Part of a small language model's weights.
Training: a variant of Muon for these matrices, 461M tokens, 7032 steps.
Each number is 500 + 40 x the weight over its row's rms, rounded and kept within 0 to 999. Layers, rows and columns count from 0. Numbers have three digits each. The size before them is the row's rms in percent of the matrix's.

# layer 23 MLP up, 1024x256, rms 0.216, rows 968-1004, columns 128-255
098:519561468530502501487523494493542449505563542401509457564446472439487463400533442497490506453480529468495489496432468530466480478454467491538578543503495504507457547568543591509491542502435417491464503480474390456513487531548505474413463472443495462489492524473566472468482496561507502536552505520506558510493529538500530585527451499454517432514526447518530571460501509521513557457508
105:452535461493570517558469468498494573510529440437481479513465512549497509513527494461565529418572464549477451630429448477517454514502447403497540463491454521487552498523486472580495488548534495535454501500438496529549482531570547483473456565454455582476521554516542500498424590491541535483487502548489466518521441496479522585513483498510492524518480471508468503469491497493525540536537
107:463522544439524506470509520468589480448566507453527502459472591435479520515480571580499454488420501531474525447519521439569465472532502557472421508561522566448494554487520496588502523461530493402475569545430541541481509477505531548508497506564453476491504519486515481534512480544464506504502530469460518423514476495523451464495458463535459469477523526479531550531448537502588450509418
104:478523470444511529554498489516481524514590562477548535468578520524525589450550523456481479446577473531495485459425477480446504473459497492511506555548478467416486463491456521493567492501512529576453487505541493541500474575578540477471492478436456533541435471461463503531464465457470461524515481489508523537540592558477489521458608515490489554467505449534487532454525489589490514581440
096:424490570469481514520458461523511543461462560503507520507581464610563472504582559529492465492458483525500498530497554445548586474494529507543503509521499484486430438424490444537471495407441470483589503488488518476450465500462510437477495507471534514540474531511423494544560551493522540506425464521449483406577452533508532490524484519434460512469501472506509468475497506526506537555423
098:525524433521516496499494523522427478535484550505516487541460488514533494564525570516532483564467554520520525485483486508564494566469512514479465563425417509511526572536493489485540515493523457493440475581534470495451541518504449568519513493499449540539512504426538522521465503428497495528530467571512566407508507489468453568484476473541577542537476581570438483511488529487474433550546
106:493506461506501499494526450564573486489446498454498508492507459521525468528492549474552459494532467440509513505479459466579515445512459447513470527434487493448527529460446462465466504520498504452588477449522529441429505504455444510481537520467595497476516485458505458463477533452427534522569442552486392508529496519490461472453507506435553516507487455463452468497496422449490491514548
102:427510532537528526515498528451504532452477498451465558581533573459525440525497450446448493473527492488533534504492501503472479476480472517515508565519550524509428509517516470525460482516477565492527517516540468463423495517427557528475475448522451427515456467485512570472549406446510540463517528445524551569539489481496554455432428626492468501530532518471491420475469513587505470472560
096:536587495448498467508497479522542498571487444502554507473492550499527502474432556520486530452477485496513495433522606490466528496473517558481460420517389404449527501524415604504489497539505520435496548446544486520525490517543466425482528459492505545577571491498485544503522494441488488472522500493543519465582498490516486488537499510481463558574525529478568499548472494468520498510533
098:432505534607503465516494472482509430492549507491487541532538526489511498503552524468474527522537492534544482550515420559464567483451510447419512495540525558513559494536467515516533435504501568582511590452488495533459518455495552534481461545467496516509510483463502533454525506447506490521438504500568519557539522484596491492503473482506502433534421537499525500457522494486449546496539
095:465544524519502524519544450482476560551505434481512539499488516553482491547521590521470535559561460526529470445542564453475461472555504492549444476549524480516473540487500519477503492489477504504545486521486503477553451490517516452464551461487466500487434409522526516459487477525549496466482476507520495520485532476453439518463442473389460437531526539568440486516455439513499436522467
107:475496501455466584450440463460497509527435540520507521561484520393448424473466446483475499534456476470523507458536534507448451536474520492485499530508473501474544457514484574466479432474513506575534507543520491485487580516506499495517461483554513473351555463570526471514498537433564508534523428541524481553506482479512537487527529473522470488477487478486520537443466494426476538503519
105:439478493488516465460474493478522540479539478485556506451562492575463519455494437472514490505485555535569407517590528522476508515463490622517496510543546553493535489529512468565538500598488516539526509527515511549477483549491492459534440489521488485496515508522518512529500456478429507561516456541601535504567521506484401543481533487564507511506467502507518573518507464549470462542614
101:527525507527494464438488494449521514517486500542490519348520425500552450488432578545534515518513479510433506443509516531548572573520538476487454505551506486459475492464454483498438519503501505491422518512545442507467551481582473525501486480517458430448471536554459543491558488491492480485523488538525563502458484472515458456484482518457514399440517551522472554448468555417478489471446
100:452514462468511504460515509447556566554459513543492488490531524479491556423537532473521513518533506459422460564450457513458474473406505509516542529476464455463524538478500546512416468510499417540470431449504443514504470466500464478439429477445466463569505512516568468609554488387493515544445527501505496542462497437500477508468554522465390507540457474505471513534469421469486491498538
100:467528457494511562480448545424535463502486473442428490481518418513557492485532545466497444502441439500471532563445442529443570480402561447481493561514443498533526591436451482499527487550492499584516459459409454490544472531548545519491557497525516532502500515517469577527526484593494502447481507578516507522441504445504431507475553454441486527494507499565473494458580470553540458444493
096:458554445451476485483431504471546488564509515511495554540486451506558494527471499556541533495480486464512532485590528553462437445517544535469446495492505557547487485530475515524541494432505455408521498545440463471503521521506589498489483423523504544439501497514523494541565498492523444429546495440450457529484497463455453536542566558472419555495484427496520519496542402464551574467484
096:499437498412565488542487484455490579570466599534491496457429539538516526541440563486472474508484481534528520539492495468518489470534523515529453515487429544519427452583440515591484458525554547503539493495500553450515487525500509507525499512464453459458547491547509479399496410497463526461484514560535520525514573529500472499516494439515459553556488568560593532519572549494491521508486
094:563508544493507534502553457485429473509516469499412525507552459504470531493479539391482418548453478510541446483522498535428486522488568582453492460440529477495434461488454448498498483429485562430541451487478513492466498538556516516509440515472540463540478492494467474516463563460482504503513507504495536488484502505521556424482479463476530478467461501506489534516423543412526518406520
098:416481573474541503460463410409487549480467549516516469544505497517475500580489444456488510472410437535476565505499547472473499501462465540469479539483487443464533543526498503552543509541488550477490562546510545481519495568523482531541477528499469511450527583520469555508466442484481420520524461509497493465519486404476516513409474554535482486535535562516446434546542497521399528479414
100:459496470490511499562502521588472525434519486492454549465553484561499465577581488502478418482504516489492501495490563542548489543530481469512592480462533456467562504509532573578442527497545466517527524537479492473535499471558521620464507498499482530510504547508544474433548508540511614464513505524517533599542458564486451460437528528519478490513484581454417502485533452541517407530508
099:418511483459515457497523514572497547518506535483508489566411513526512551472562485492478503499582380539564483493506467475491511565512494507537488473457461482509499534509463497551463516522499453577444541501470474544531590490493508441472492490527529513481531420521460475594486505501517470423570505502448534519462464462554459496504503509547502500509551474519504507483462456507461526542551
090:477561480420505492467525473488504533568486458528467504463510568524448545527478485489512498547514523511519516513518415476538499476481506561451536468541525480572427482574471509483599501546514497505506451435492433473559501519469526485449554469528491600578502529522465547549513547425557518579433565501479534479498466485516588491486493516489526408506552476442507545570559494517430490507460
097:502559492459501502487475581538542436510422483500496491510406552509513530460459505517586494497504521495446458479575452509541514518514454498477503427458497472550497538580562546477545443499441432487476573537544507516501471554502433596431546501546526514493477508454607569554538510499531473502536454588585477457514511548537523525496433578518435543500466513536505504491510496481468456516520
101:545448443551471515555484478433468524495522491489539560506507503532455436525467397526503439524556461542550491432503453585498454512479461493524517527474514519561531482528493496497481547486493577525561527494523460474502569520541499498510483503499528581536602479480506541440475416475525526480397554543513456465494587551478493504493517518544499445522537503566451518509510437428467519472455
104:518528563444531454530498500537501533482435442480500515489563463528544532538523479563466544473485468490498505510546462518538567395519487534454537545381541495414439476551447454482416470527508452522515492503499481436501558449532473502525507477559514421594427526527512546490557537548507550504511525489473477492470538451490542517482513512447488542408529478417535534484514549511490564520544
098:583467588467567511519541566522434502497514517470546475539485479454505500509401494507523523495545450461518484513527450493455540464492512473452481511553543426528519545493501543454489527447469557449538499487474471450491504518492450411456482526499468485455551517464524506563444484497499511472488471506492548493497546550543496497460498540526461541574484511477591505509462499463459584506481
097:476469543519529549509469488545488533582479492503459456517512425523484578476474457529470514447519438483474421505524514527541466443513462472480532538492502588514548510591567398508485488481494517545508489459494463420567440553453541422580528513406552578507472481527550432477443553535468452488473527561447481442529504447497490433507546489512454491486502502485483514541548523455493562555454
098:533410524483452489471498454524489485525538502472493487470425487469452512495561565538520478485556511428456530571506557534466484483502560516446396534515508517548540490476530487482451428505426492573461458442528512539527497492539475539549508479528518455468552501430498468477447547495501513528486521473501510511412433524462532481477538481519481568524513478487477510594449460597502483581465
103:470503522485514572470519509466450520530476634572550511463468551520539473514470556484536591551518455440507496524489455501496468453501503555486569530512485523535472458484458478497547521543530517434506543568524517479568527547417586586427604577482516483498461514511540546504490509473492413503524511459501438546517499523516564491541487447562440465518494504435489468479455519541503513481435
102:491552478515496456532574574496472559579549506480506567491514511463456556498507535459536486519465521486557466495441508509537521495535444478495483535556512485471501510471472421526493522465501513465534478529523511553463473493532508405485446523511482542482462550419558454521513455511486499528524507463498483553540414561523542571504498451491532451507461550465489481497492512547504533488503
095:559545511482482478493531488411442548478475475478525494485442475554571536480523544508494500458508457528533450563515530477549486467567437555543478421505447401432544449505510421566490516513473502490453446528491394488495482484498503508548493478531532430489487460541519520403436445517502547489492515446454521412476429519580497531540499508494526552486534531556557576529504490428470462487441
100:540499467449473555468537492584465520504505446606506617483413477444465483481483460498575502576549547490474519468504469477499484584516522542475560536492506520459558486527423509509484483460435468519522442480485439559536514458474456539535476466490464553452482532481593502526535517573499529547497529424514536536525538466450496516578561494479474466518497480482522608484528537507480516432543
098:508478518583581527445432496453529526494504509602468459426474609508469548527503537510527396515465507433472473501473513503510480595486526478512532500519541404475474435485495454497448441557613513530492474521531490469477455505548513498528521532464550499501518563518520514531525484489489459463567500516478398502446483520565536506487492536509551490524423493419557416524471456497506413547462
101:502467464465542456557458508482513500437460569476508552386463541435476572494472500511527508461509486481443402511503474487488511509406456533520471458495558509558453479508505487458551586535556534518499514539483495554517434537493442497540539508528520533513512575464436513533453524497417558496556545516496537473501525506506542443519504477437474468464522453469459458518501507460500553530474
096:533534483463498503532497470576539490537525466470528328504521494560514470515507468522509478500491460498548526451504550490506511473553421492495466510598494568523467402505547547562431513523439455512497452494500521518459554455511472512487532479460513467554557492618394439512483469510509477521473494479590464506475552498494467538558501442576536530517469515516480521534551541534472484494610
092:504502544552502540451528472462525520542505508531525545448445487552475509496446423511530442512505454488492552490523480502546459457563512461523459489510604531491419456534438472573469513468476486488501535493453551533431507468526579474488505515453520512532460512532453474515463411493463503479501456439428409489489480478495446464544458559509500478518447476502532481541465430526475464476534
# layer 23 MLP down (transposed), 1024x256, rms 0.0533, rows 968-1003, columns 128-255
103:495468509543519521594417479508613518408516529539528432560504457500526499499557481517501466520478475497496508501442538549482599431511505531491493506524482537516489577472579424521485537535523529549479466514491500472503532512530524463468483505459463496533397508418522506502450461549452451475473438478540495516457469486522550441537518489522406429586523488405536453495547473473456578496454
103:569468492525479555460478448568463465489519499475514451551534537549473527510463498526545509447457525505523477514535562524493527489522498479486545507588508534458550490532522557509487512503446474463467476557480565496434480527533577576457506413417543467489475489450519600482542473471461507510508543566559505444506536524454427578520469484582505519521489528474556481489535556512478494551521
107:520476518473498486566481520537483533520532510451547474466510455539523495437477465438469524562464512433578484471403492488473491511457484486477434483444491553516534655512483455595409518520554468501497528515515534557474530576495478449554574506460546529501585502493530513557522480460525456484445442544493523472479488533545546562547539515435474543576471546450514558489560484539436397540534
100:534488548532433473503415493473517418515453492557557498479492492503529554479578547488511482534488565415492491528549491536501512503451547488517559510453506478468457433515560468478519492450523458552445564496557465510537549498472468466528449448472530507489510493530451498535469499536476456487469534542574475558431510502552535467595535526467429527442444471506466489468529475429503497546489
099:630518514452485496533468551517500533474500498468440484532486444490409570437473522591492498443472465510522422504479442486523436497499513521440486480548565528497567395579592488507473505487516480511438569495518450482540576515517484532492525561523458474536507508477495481516574405479561534534478531522527465557467539431483457461503526526503487534448442442478514461543518501540474452518473
095:529495559529546493502508501492550573509552473482471438455565487544494514497451562494441496501604507505447611518512510477463521487464504469456495455554509461480485399452399514489536456460497556550488540570505488548478548504522510527447468535535370569465475496427552483471451546600491482459527505496515500475440476570503473489516592465573501495549560513598505538525444497434514506542460
104:491469458512529480504531431379490506513495516576499549490472510482500487504501601513494482510526527538501517581535534602524514499501493530429435529504485472533539540465526468502514534438518550421468502440506527474516533554499596522522439486485584510463498497572363519488545490516494474506475517480532572435525503443475493467473467513490480519526399459504538479449551459540481604430486
101:508520542543506449438490520537527469506629456476559480489525478520522478532535486473505485510439417524517497558431450547586501485449505469501502461500567525529490406477416459474430507501530532560548502492531481429467534441559472506468474544480578423510535517495541498496519530434607478457569523516455504461479530504505493414479536499527513528493501504522492514496446463518463450508440
093:532560479476496531489538486435494518525460561499459503442473510495570552539520510507544426453513497435487576538478502533547587514491506569535509514551476471509495567454480527380534490575503446493429483455531483526539439503488460500509530464468543475464548449443456469532514497522488475512508541462531541509494534495521494510547539442455492536492475528519495432564445569544485524516455
100:521491441515573566499567493523424526496492472527456462594541483503557512445449516524433474463500519542519517556480514504453512557572528473488506448443419542512495478487485524511500446476494454545551520532552510505602507530450478494479414484540491475504414459521496526494481536516548489485545542532566458523541523507596474473574549445554550523474479463566520452553485539548550499477451
101:531472482495509511521548456442490536503505490524534578482543515473511454498510513491460440589516504579503419494500479473513546558466546537486469556503460446503483517496479534546497485522512440537550508469455582462541429491453528493541472501540438499442427593469423564468505455469555491519423460475532560427447535521499500491382540495470457535498579558488475492500539554459498444566463
104:494535468498450474468497560488420454478386524518466567546606529519492476444502464497489551429542548486546484472508489491456438552501433469462566503535507496446470572480559467503472499495450505473504443463481473549509463499561494447614538476551507550478542518551452501507498547494528515489517481505514418567527567489468570480529462470432494541534515426492514548556543554491480456525548
104:535499485507466532429563556478544502502509489415606526484538485505528479428397521493479501461526449467503436435467515554523451521508490484495479471501539528525516484533535463522512450435460513502524409467520440482539478466514541463485561481480495524518508547461555482510551496485565559475480554531523539453562476509440397493424489474418459533507376496530537424516492482432512530454509
099:445400498500511546529507564443470457492511513522469482473535502500548537466459484465513473508635485527517482464472559526473426455508500478559464467458459443463471598530465529527485489439477469534504469496560447507513539533451502541535522484491526485530464482495471479497508486604381511590488425572486572486533452508453543532537503533448502532487464589537490452482499431494488450502516
100:577553492552464492512510441501538530517466454516451451441453437471442515480590516509544524516477535471518517533463546514549588496549584528555511446496507458527627474533521499486498517453434434531518482462423490483515472466484454432576460579544469551425422531511492514497527508531465557556465533524523464524395535521495526438477490487489473497545538469499480532529518455458527505536504
101:547528497488487498468488495496459470479545530523534510428473475539502561540459483501514522488538487547503546461516541540467561530425589538507560559514466425496497587485434532453471419537394495479418447415462509481518549465502516430497552523530542525625486449503475509499485490497480481470506497493467469492376528575508483485549538482447458494456466542568483432515549516531582494463570
094:501434521523508493478484450401542536492495453545513440472486516543511549516552476497532481510420529486462441545498513479538517436506515476483502562517512560498469738528537503430540444494436470514509487558521482524522438521500530492536460525564478476509569507450503519551501476455481514533491488479528442477509546538496418531525528473535501513421450552423517533559579489447456495545488
095:519431530466554572512410480517494428472439457496448420486462458495540485608490436517408494496479462528576531533515428494463551531504496504477464500504476548445505570571499463584439540552570458500497475527413535505522449491563563388498502516489493505533459495461519525513498397521488536485487460497557478500506519522484470513491489550502575438516527515506525553513482461466544548497477
097:496490480472486475469585570432516498413496528511493490457444478515532538491549504460487523449475489517493500469432448451526513557541582534512505515441411499447490529489527508436455453550411467477496497486466486477545491514517488513547487522522534530504526554515476510490499499512399463465479427568491531534465493503455567410431502535502480467471531517523437488494504475485558517458468
098:511505435516523572504546531543491487482525492482494454434507482528464543462557514492488486506468461468490445495470468515550462535519513545489400485498520502543524543496537600543490558462411548487456540398417506501424506491560547427499567490506407562490498502460524535494487553560562405487501547502497520481523507535525494477505469498542497475482432480502515520518515520494492513600532
096:496489407430546540523440539550541476532487493504586477496480495544506459461495480483510490519502481473507481533568532572497513400531506527496489536521521550477446635542509536514506579462511510501590423515603528512475487504486476474509431537503523493478424512564518503492520516496460489574489403524480430491505527478512532415500514460501452519446554522479492537502532448555497469512487
101:487499526524549442443497469473545408505508467525502479496516503416479532509500504485499453489531502591491462521453527444466528504493477469434477558546521528560525457518494523477493544505452482515474497588549450493494389547485508555472501452381533450511526583497489487478532512534468510527531498552481477475503501539495474526526540504455506545444488481455534579519455504551503572497445
093:515489521560491456477513519516492507481518461506539407486443471536540509590553485482483509513453535533490565455541512487481430453520511491503519491474474506494480725493506529475469490543521569526521547544477432499436461463457467504508505507500482502457470513476489552454543510433545540457512515548506472522489493467538447506510458485470535525548532482508447588461503444508505421466525
096:499470516533464534476464497563467500530455509550430520468520518564474438507489494574431497530486566514447445488522494476512513424413526458499579533514488481494513442514486476482551540500577515545525453559473470571418605508528502505512498618487533499590459564442543494509550454520543508458495511585474504449550548494531522494471592432442529508493531483481528534538467461547503509533579
103:439445548514524464472437533534540456480490438494544499473503510583508515439463467561505480540519353507520497442453525532486516558484419531433527548527521508561501420489558533496442478480393438528526539449557520470541529557531530513493507539460553502550579517533405468519491490571501478510515510566474513531443550485500495441432438505524546551471483487512540515499678469501523475496502
105:553542514478519523471548501464539535506450472531553490564453483493526513529543517418487563562490482494449432489602510507472446552474462457553522540480440507517523527463501487484479488545361460509488464516494532507447489557479509473537515488546499568416562441492489503495467562552494495528542502527480534494433420496486402471419520484470463479437486458478447518495506520472430478528519
095:608525492462473515485418489503478487562587475465453545522479509503535518611459539490526515461567505522513534510491464422473526477465486476471532540426499510551487427504435483488553449487517465448614512417439509499444558531514523565532511489534528510454515443476427506434520476459495424441523466425477530479479474504475517505491402444458530483570449403495500530447492542473488497474482
100:444560455488475517480482436527501471500505465445462503441523519515505481488474558451514430578412491524539487560477588460517503506443483491514478523527538464564443415508424513529559528532430472473557488507562603488512594484538532465472497542477525546550535479473567527446525510493517481483552476521463542495454449438606520513590451553475528509469545590471539515467550480521499510472510
097:446519527526498474511589438529513540468430500507507519435489431444529499436494493502525531496470451520576514515465434438538446566418421467413503538442412459507472452454563624533532460515500454501543518473470477465468511513520479508490483509515498501435545472493546440499513451514486484498498507556540494557497482555520426473526452533449581482543496452487518453576476557505506543573511
100:487525564506443516565513479464425512468549483471488445489456502463488454411494454400500487585497407495480436532525515491486481494478469530512517493498515512450493485519546501554439501585528560392486488513463530476506500465530571470450427588496447526492452520425461524445524489539445480540530473488519476500562510476494552552499500539503493472453493492524532532515487434525508515549484
102:470520484537455505482525519485503505517469575515455504544468547448451471488483570473443500448428507462502452522548513392538490483530518524459433553498460456498449450551509445528516461499555484473484460424508471526518499471470547560451498506517520493451483514465505514516471481471520528566587489510517503485450485510476570503464516560482509470398565450497460410463475539526600567551501
101:501518474435553587533527493498604529509545477492509494474553524504574478496508546471512499446496504510521510433473432571541533548563544461511530495412454508501485481373452429508552476445498405469532523516511548466431547500505502417454616528519506555461541484529439478503445526515495564450411527545432429526497514500469430470536510518453540526528445501518542480494465508547468519468464
102:482508508436460493576482490562456514499508556466560565496508568518470508589470511565448466491524490485493475513519512522453554434454583454517538509489473540502533450442486492496535481471439515477566561539511541569479547482556479494471527502607417463513543480481490498526446529438560497459496526503445540462436544489504471483485504453565503491492482500467515513558470440410546530501541
105:491518490454453485517552521496550469386594531490514484562508549526568471444551531520564534504472568498493519534501489528455461525446501464498504498528494450536520525491506534463451476472468497475498552511569484505470449498584466523483467509524488494512397454545512504503463536535470524388500603487590520526536469500486493459486487487493410446552585506508480458506497514474466539510400
100:443474469441465465588494498469479463383525501490456522447512523513551424496505504473475570491519498528497496528540446494435560402520482528562462505551573504459484525471493428527439446518485492462505507535458436438551440514451450504490525487518580447479544495482498495546513475549494506524413541504509459503514474487540453443476558502483499517422529444450484552568520449469420497483519
093:444494423520402440513535559493465501496550547482479550491479481515539580480541513457547456537505471496529529511546517448512517495507528522568533528420534443522538555545505479528549499495502468449554564467445512498537503562557547511457486516463532480495488496502491494486432538432441451501479616509466506523513528478556500513518507565520454551488522513538452444531575508557486501514460
# layer 23 MLP gate, 1024x256, rms 0.208, rows 969-1004, columns 128-255
105:484499494536428525559459565514509534473520527467443526498559447374480540518488550421490472600495467518496503455532509534500469522472521490452552436454525498545540540469495440533533519536426480476490456512550518576580560490515511477522479522481436489493456425495547462446503443481551500487512411412435579539489523454504527516509520471514505515421480546492479508499486492498442491501482
102:528498550520502395422477539472486458520584477464508544517517513478536482586555477471504567524528530483547503481503480515513512539419463547508533534512492544418583453484526501514450521590448491483442465463446497509438520537491505560467556463511444479559455495504570490530484524454469497504503514590473498535498506542450490491516576471437470456533463509583560580454415514553556504527555
097:483484521499464512482509562540545531533577506581505505464557539521528540539546520502462450527469530482543516436498467388508502554435424501558498519424456493543521552406512428546572590494491504494470529549505514469491476479534455461487522494569509454537468461501480449515426509517512451543510549511461498520449552538475479442506517535492554504558494454485506435540498515506517498471460
095:524595494497483516480533509493543552517444502437508497435543492569511509498500484502471528588486408448500490490465512566549522507510518389472591525492471522578493506528488496499561498464434530480491395495506526572490480469535526505467506476457536469451466545489538561445482538449540502566469483494456494473482510505475433565469471534493469535463447554485561526441580494574504531556452
093:489519525536457522461580500550538461575480429474516507460520527540471416478535475558560561541488469531488419477502485490515517507553510558456465460554545507477511500497495555479493480510571503476471493473516613495534424433527526554471526499432440451532386517465506518471481453492543507477474518470522458556453406558489555507486462526506518552544469522525487564478494569441460503445464
101:570506454548525429580442546479499525566458537383503483544540503523501572468518529567434530503489477477556459509439529527515480559463562498499513542562496510483522455476463546563510445544493593447511469552477458532422530570459465555526514543531502504488502520488517563483427501487560555478460452529424555543526457489525476497487438512512524499463551435452496490484490574527542493481457
097:512461491474509489505467515473548488465506533470542400538452506530486528476474548506570503541453542541496527518505549438521481543532485442512475513547565523442480442509447506494512464520529496573506495446508587540432520469528517439585446500462500462483482508499538514444489560512443535516549476514493488433530498515541485533482526465506522539443602539559457532524490502459437508524518
097:479503568551541532507505524498440532517523484483496428486520477557486401548511471506471539460488472446442494544487460492566531504575439409494535516474564515528418513517530545480517541536541564498494506442558478521466506501454449492551498474512449589539467452527492498422460485495574449461517482538536527512555490485601430442495526556570493503512497453537465482485498477527633501555446
102:487551495514498489472459559518515530556485474434476484466525486491517444471575508480518420507474513508502535514437514543566480501525395497538503517456463490458508476477570553525478499540487489489498485503474512518469495513549470558535472495538444463502512465426417468539546505544493471431494445481524477341427524490489402574497464429544571521537598495510502513487461502419515468468574
101:511437536545508491436541566547454503402515446545448486423514571498619496546515480544473542534504445500568585503445484443495518506517504490496537508483495500511506513501509482474528420468497552484461437496530511453560445496559517511515566481499441560536463441494460475466435480468496484485481481570510532485603515530523495565488438495452477492501557561470538483538448516595499542579491
102:483529505547523425508455481561515540423451496550528480528499500487496484495448513493483402513537553524564457518470511529499443515443531444550464502456584520476504455436558534513439508560566522423553449483496461560540518504577535464492507534400541521551509502544487476504455486487502507469527507550407514499507437506455498444503458537519532449507479491457499496592507464517472516462415
103:493556431511548527485497506456439470484534548528507505506562499510513454566440515544545492556448533483482548527536520495546540464466543482527499458501577510445465420494480539503538458538491469522541463470472552517538532467494427515495431554475541473469442512585451406488480496517519502447464513452497461523470531511537465453503503519532515469487525533459529536575454481587478479519528
099:467540524463520504464469531466562434540437524519530519523412554547458448543542492461472504473574455443500510570488503540488511541607458542483556451478512485578506500506498527502572463401549542534516456458472555484513452468614530530497514505589539500490513535482487575525445577466475467501480546513430471507444500475402545458492416525570485493518504526493512493542464582520525496471500
100:472496507478523566499513535515470465495483484512482535520526530567484496494437470496506540464447477543545519488569533504530500474546460488471485541521562500579459413541458483503606507400541525401550514519545506473510448515552553475556479517476528469462510552541501489506472487507483498474480523572415538446552502482513474468507446526500504508533527475494538534491515540417435482487512
101:453489512442483569485437483529522516475475502484461429448544553457563543447485491532545467527430534463539509511538536510607533501568532451483528546459543540554537525481595514468506558503512509493509469460500559529466489491499485584517558519526451489467484536429476557450551443466413521545492491520496517599548489473498483515477515474450432519516560447539488525490483480482532512473514
097:486549467561531455455530546565555516525439546487476427482445490571543548506459429513549467575470576567497564450498517534528459508495524428493508469552466597522504522481465504482537466491514545430559470577468473534478535488463467493601472497506455540479542487527412510470524531434505542429559417513492535519487499430436496498460480523522526457469480521588537510484569463483568562450485
095:455523547489561463548526477444505431472502564520435575445480521601542529547476502436485422469511514524470498499453458474548519528492572489520498506460542523519445503472461548504521454563499510479492480512478481454504535465557518465551491504462512494514618496503506467533440585603608562515525500488459545562544446494432494496504451510491448518491537372513492475487470485537474474437478
099:525485468482497482501520491523529544515461501540478501539373501451482464458542497460460459593455496478511597515531515475475541527519526428447527493467544524520431487521504532447501514524540523498552484510482529555512471450464464517455480469519495503507533454511536518510556521446497459496458509474468473482494496444570516487526480605506498493547455427477427496445505597578514471514563
099:494463487486488466498534444553599472485463531477502557508408458491535473401594502542486449479557485539560550514461535511497505513530494477524435386477502481472487574478518547441487516480456465491538454472514448567527467530487548505449504531533468533532433519506586534555534507510530399512495510505458505452503446447489513503513619543458516488507497530487453492493478488449500542490512
099:500584551464454433449487495496494520490541507475462551528435559486523488436541443524559425513506434490465503466458545495520571585456500449490448489543499485471479511541480518464519468474540459534403418500494515565490509476437479489518504418467555561572454475439426443540507524507486474471533451554530536481500468403490484544543421451506493509451450527502492593562472467521513509584527
106:432458480537455529423518520502500503523501537538580478523479487514414454463470440488509472513563535485569487504512461473485483500516527429498521561504593447537451473486495401517468481525539517493458462561483471513496553486531539508498500417470492427485469549462459488554455471532561553510552467543517536465580447486543562570535451444432459491486512542500440532523478475501540510565511
092:514516504483497462528468532532489518494452483487489522478532521571503530519485483473496498438438480472468500521491520481515481430501453526481428476509426470594522453548443478565441532519455458462479460556513446532520496489453475486449519433519442544472461505557491424466518524553533501531548593495493609578412514490540508507470505493504535475470517416487531532475465462560462504496495
097:451463504535501513437488495462574453473464498580442500471543511459535450530454449475511443510512510486552515556463533462409564462491522465417526501494553389512441474469481414493476458526530486536467515508442535488475424484577513429514504471532476551470475496507520554551474458496495564447594418526438516470484558545499498481511491541461494516457488478578530508576539439516429487481446
101:498524528456438504462534524534484481522475501500459452477523507450514533522501522465475484557512514442513550426473511414515481538529581521500431459473471506435464428525511509454523543569461463426466479463554520487538449525551546514496471421482526526506512434503464458568496476494449494533512513492481575521461512490621464502510493463421473462569576522538527421554587552509481482481468
106:457455488522514539510487498464509471491528512489524458439495477427565544467593456518520564516514455513528441529566504557544524466553486440517536501563455517424469453525522461536472472504512617520446477597493460430595441506562516467499505555510530491466499446499520475521558546467546533514569492427458484508499484482499452517501556474534556531543484440524483524474518513600567525581492
098:479499495461465449555485504511582468475492572489544533463513455508417540534479476434456457505469529544450480496498510540526466499581510418502544488451542533469515451440470517492504486554535446538462443469452586451541502551588560457520572455531518581500519459487523477464498497482485571474483521517467445501472507444471502459507433475561529422466459508448503576506486566515516511475571
098:513493504536474515504489477508544485460545462439445508475522555478521509456525531575484518464539524535513465540444474437535559521523420516470478520470530467532443536492500518497459531524496530498517511463602500540495513520603536579514448511585597463493445507524524461472487567509513550527511565522476507507411533503554495543519495511544546586512460512536421469489488460551474502606474
093:410518488500544478493466540530431533550452462548501594514570535490478491453489510473559523493573516503453502510462468522475483554482460529437502546536475528538519472495464526605522508494524408442517407519441485495558515385493503490550450455460517523533544495440574528499465531549455533503490503469523554452458522482510528401471518496487450518495418503562464503509486441518492488583466
102:536521568500540505427443586508476468518449483528459505495446505579483486488450549549507572532567542564547543606440484498566466552422514462464434486512507491477545502494528414514512490477480520543500429507515522538538524509503486517530510488552508525527430438519513511427478478523457479505550532494442468454493500559469505538437482493536540456508504540553415397497537562431578523469456
105:468510493464495446462533507546493489433503449488556442523506405514569533509475480527538478530541537580427444549549467481512473487475524489520529457435486499495577474499416485471374498536565493519452552529428457478477450537469493484452466505529535466477499461537486502537464574530541482453542484503440551567472570454421422522579450522557504469531517529589467502499508454435533479488489
097:505455508443444558453559444468491483438519512485466549479563590502487461445487497494534474526517454547495509536480536531508478541478616534611466524499496548519559530543519461448538520446495517514535515460500424466539551489473458474488550469529476534470463493480545560484500471501514531458495507529536555498519471520536522535479514587469497499518531479538500548523476498473555486478535
100:518500468533556512547501476480496471483458502484574452545535533457459581527513478435514499616538448531485462494460538461533445510513511539562558483471543420439553418508505568424436512509510588525499501521489475516488463522467584436532603586501509479492534491488517470504535523472460576502451546495492512504476472519480450482517513568542514534560487487527543438489473491523502517405455
102:533505542469494487465526550525500562528463512508484536434523540491426553528445567437487525521538448480475476530503452552492528499555482476464548481445515586579454499528499504530448554458508578497567506420469512519496498564555524477476408492514532525541510551510481440463567513505532439590499540462457514481512504509504532443537475480463468515520470491444531537525481512526471409484516
099:494486489441426477506430437529465587475495545463530546470510561473554565543451499492539534467509527462542522477442526481493434480488455501513506468543524577482472429449491527437510480523512498456455468537527527526477411512465552484506486624423487451547511501393490513515531545428462484470416513542528489467516532461468425490502537523550485479462477495475490497594475473459447463532489
097:480476436465470496492500466535520474462551492517524464511511558531510491522509446539516541482456405531519541464461523518418483552562505442419531542494468508476473462471532543550499477533426444513451492494527483525460396466416535493546551507550504509542481543505458532490494424538508508545486569501595477488514547516464490481524492495540558446571506546516514470504535520474486538454491
095:504471481449441463449465536475513478463530520417528551487579530510510503549450589450504520524455433550444515529475495487417533502427556488477504547473485530571493510522547565461592556529540467445503518464539511529506552466471494521479436524465519520561491463533473541416593432439543547468463507523474493458485466517551551551464472548490508511452514600504459509492517479463512517586495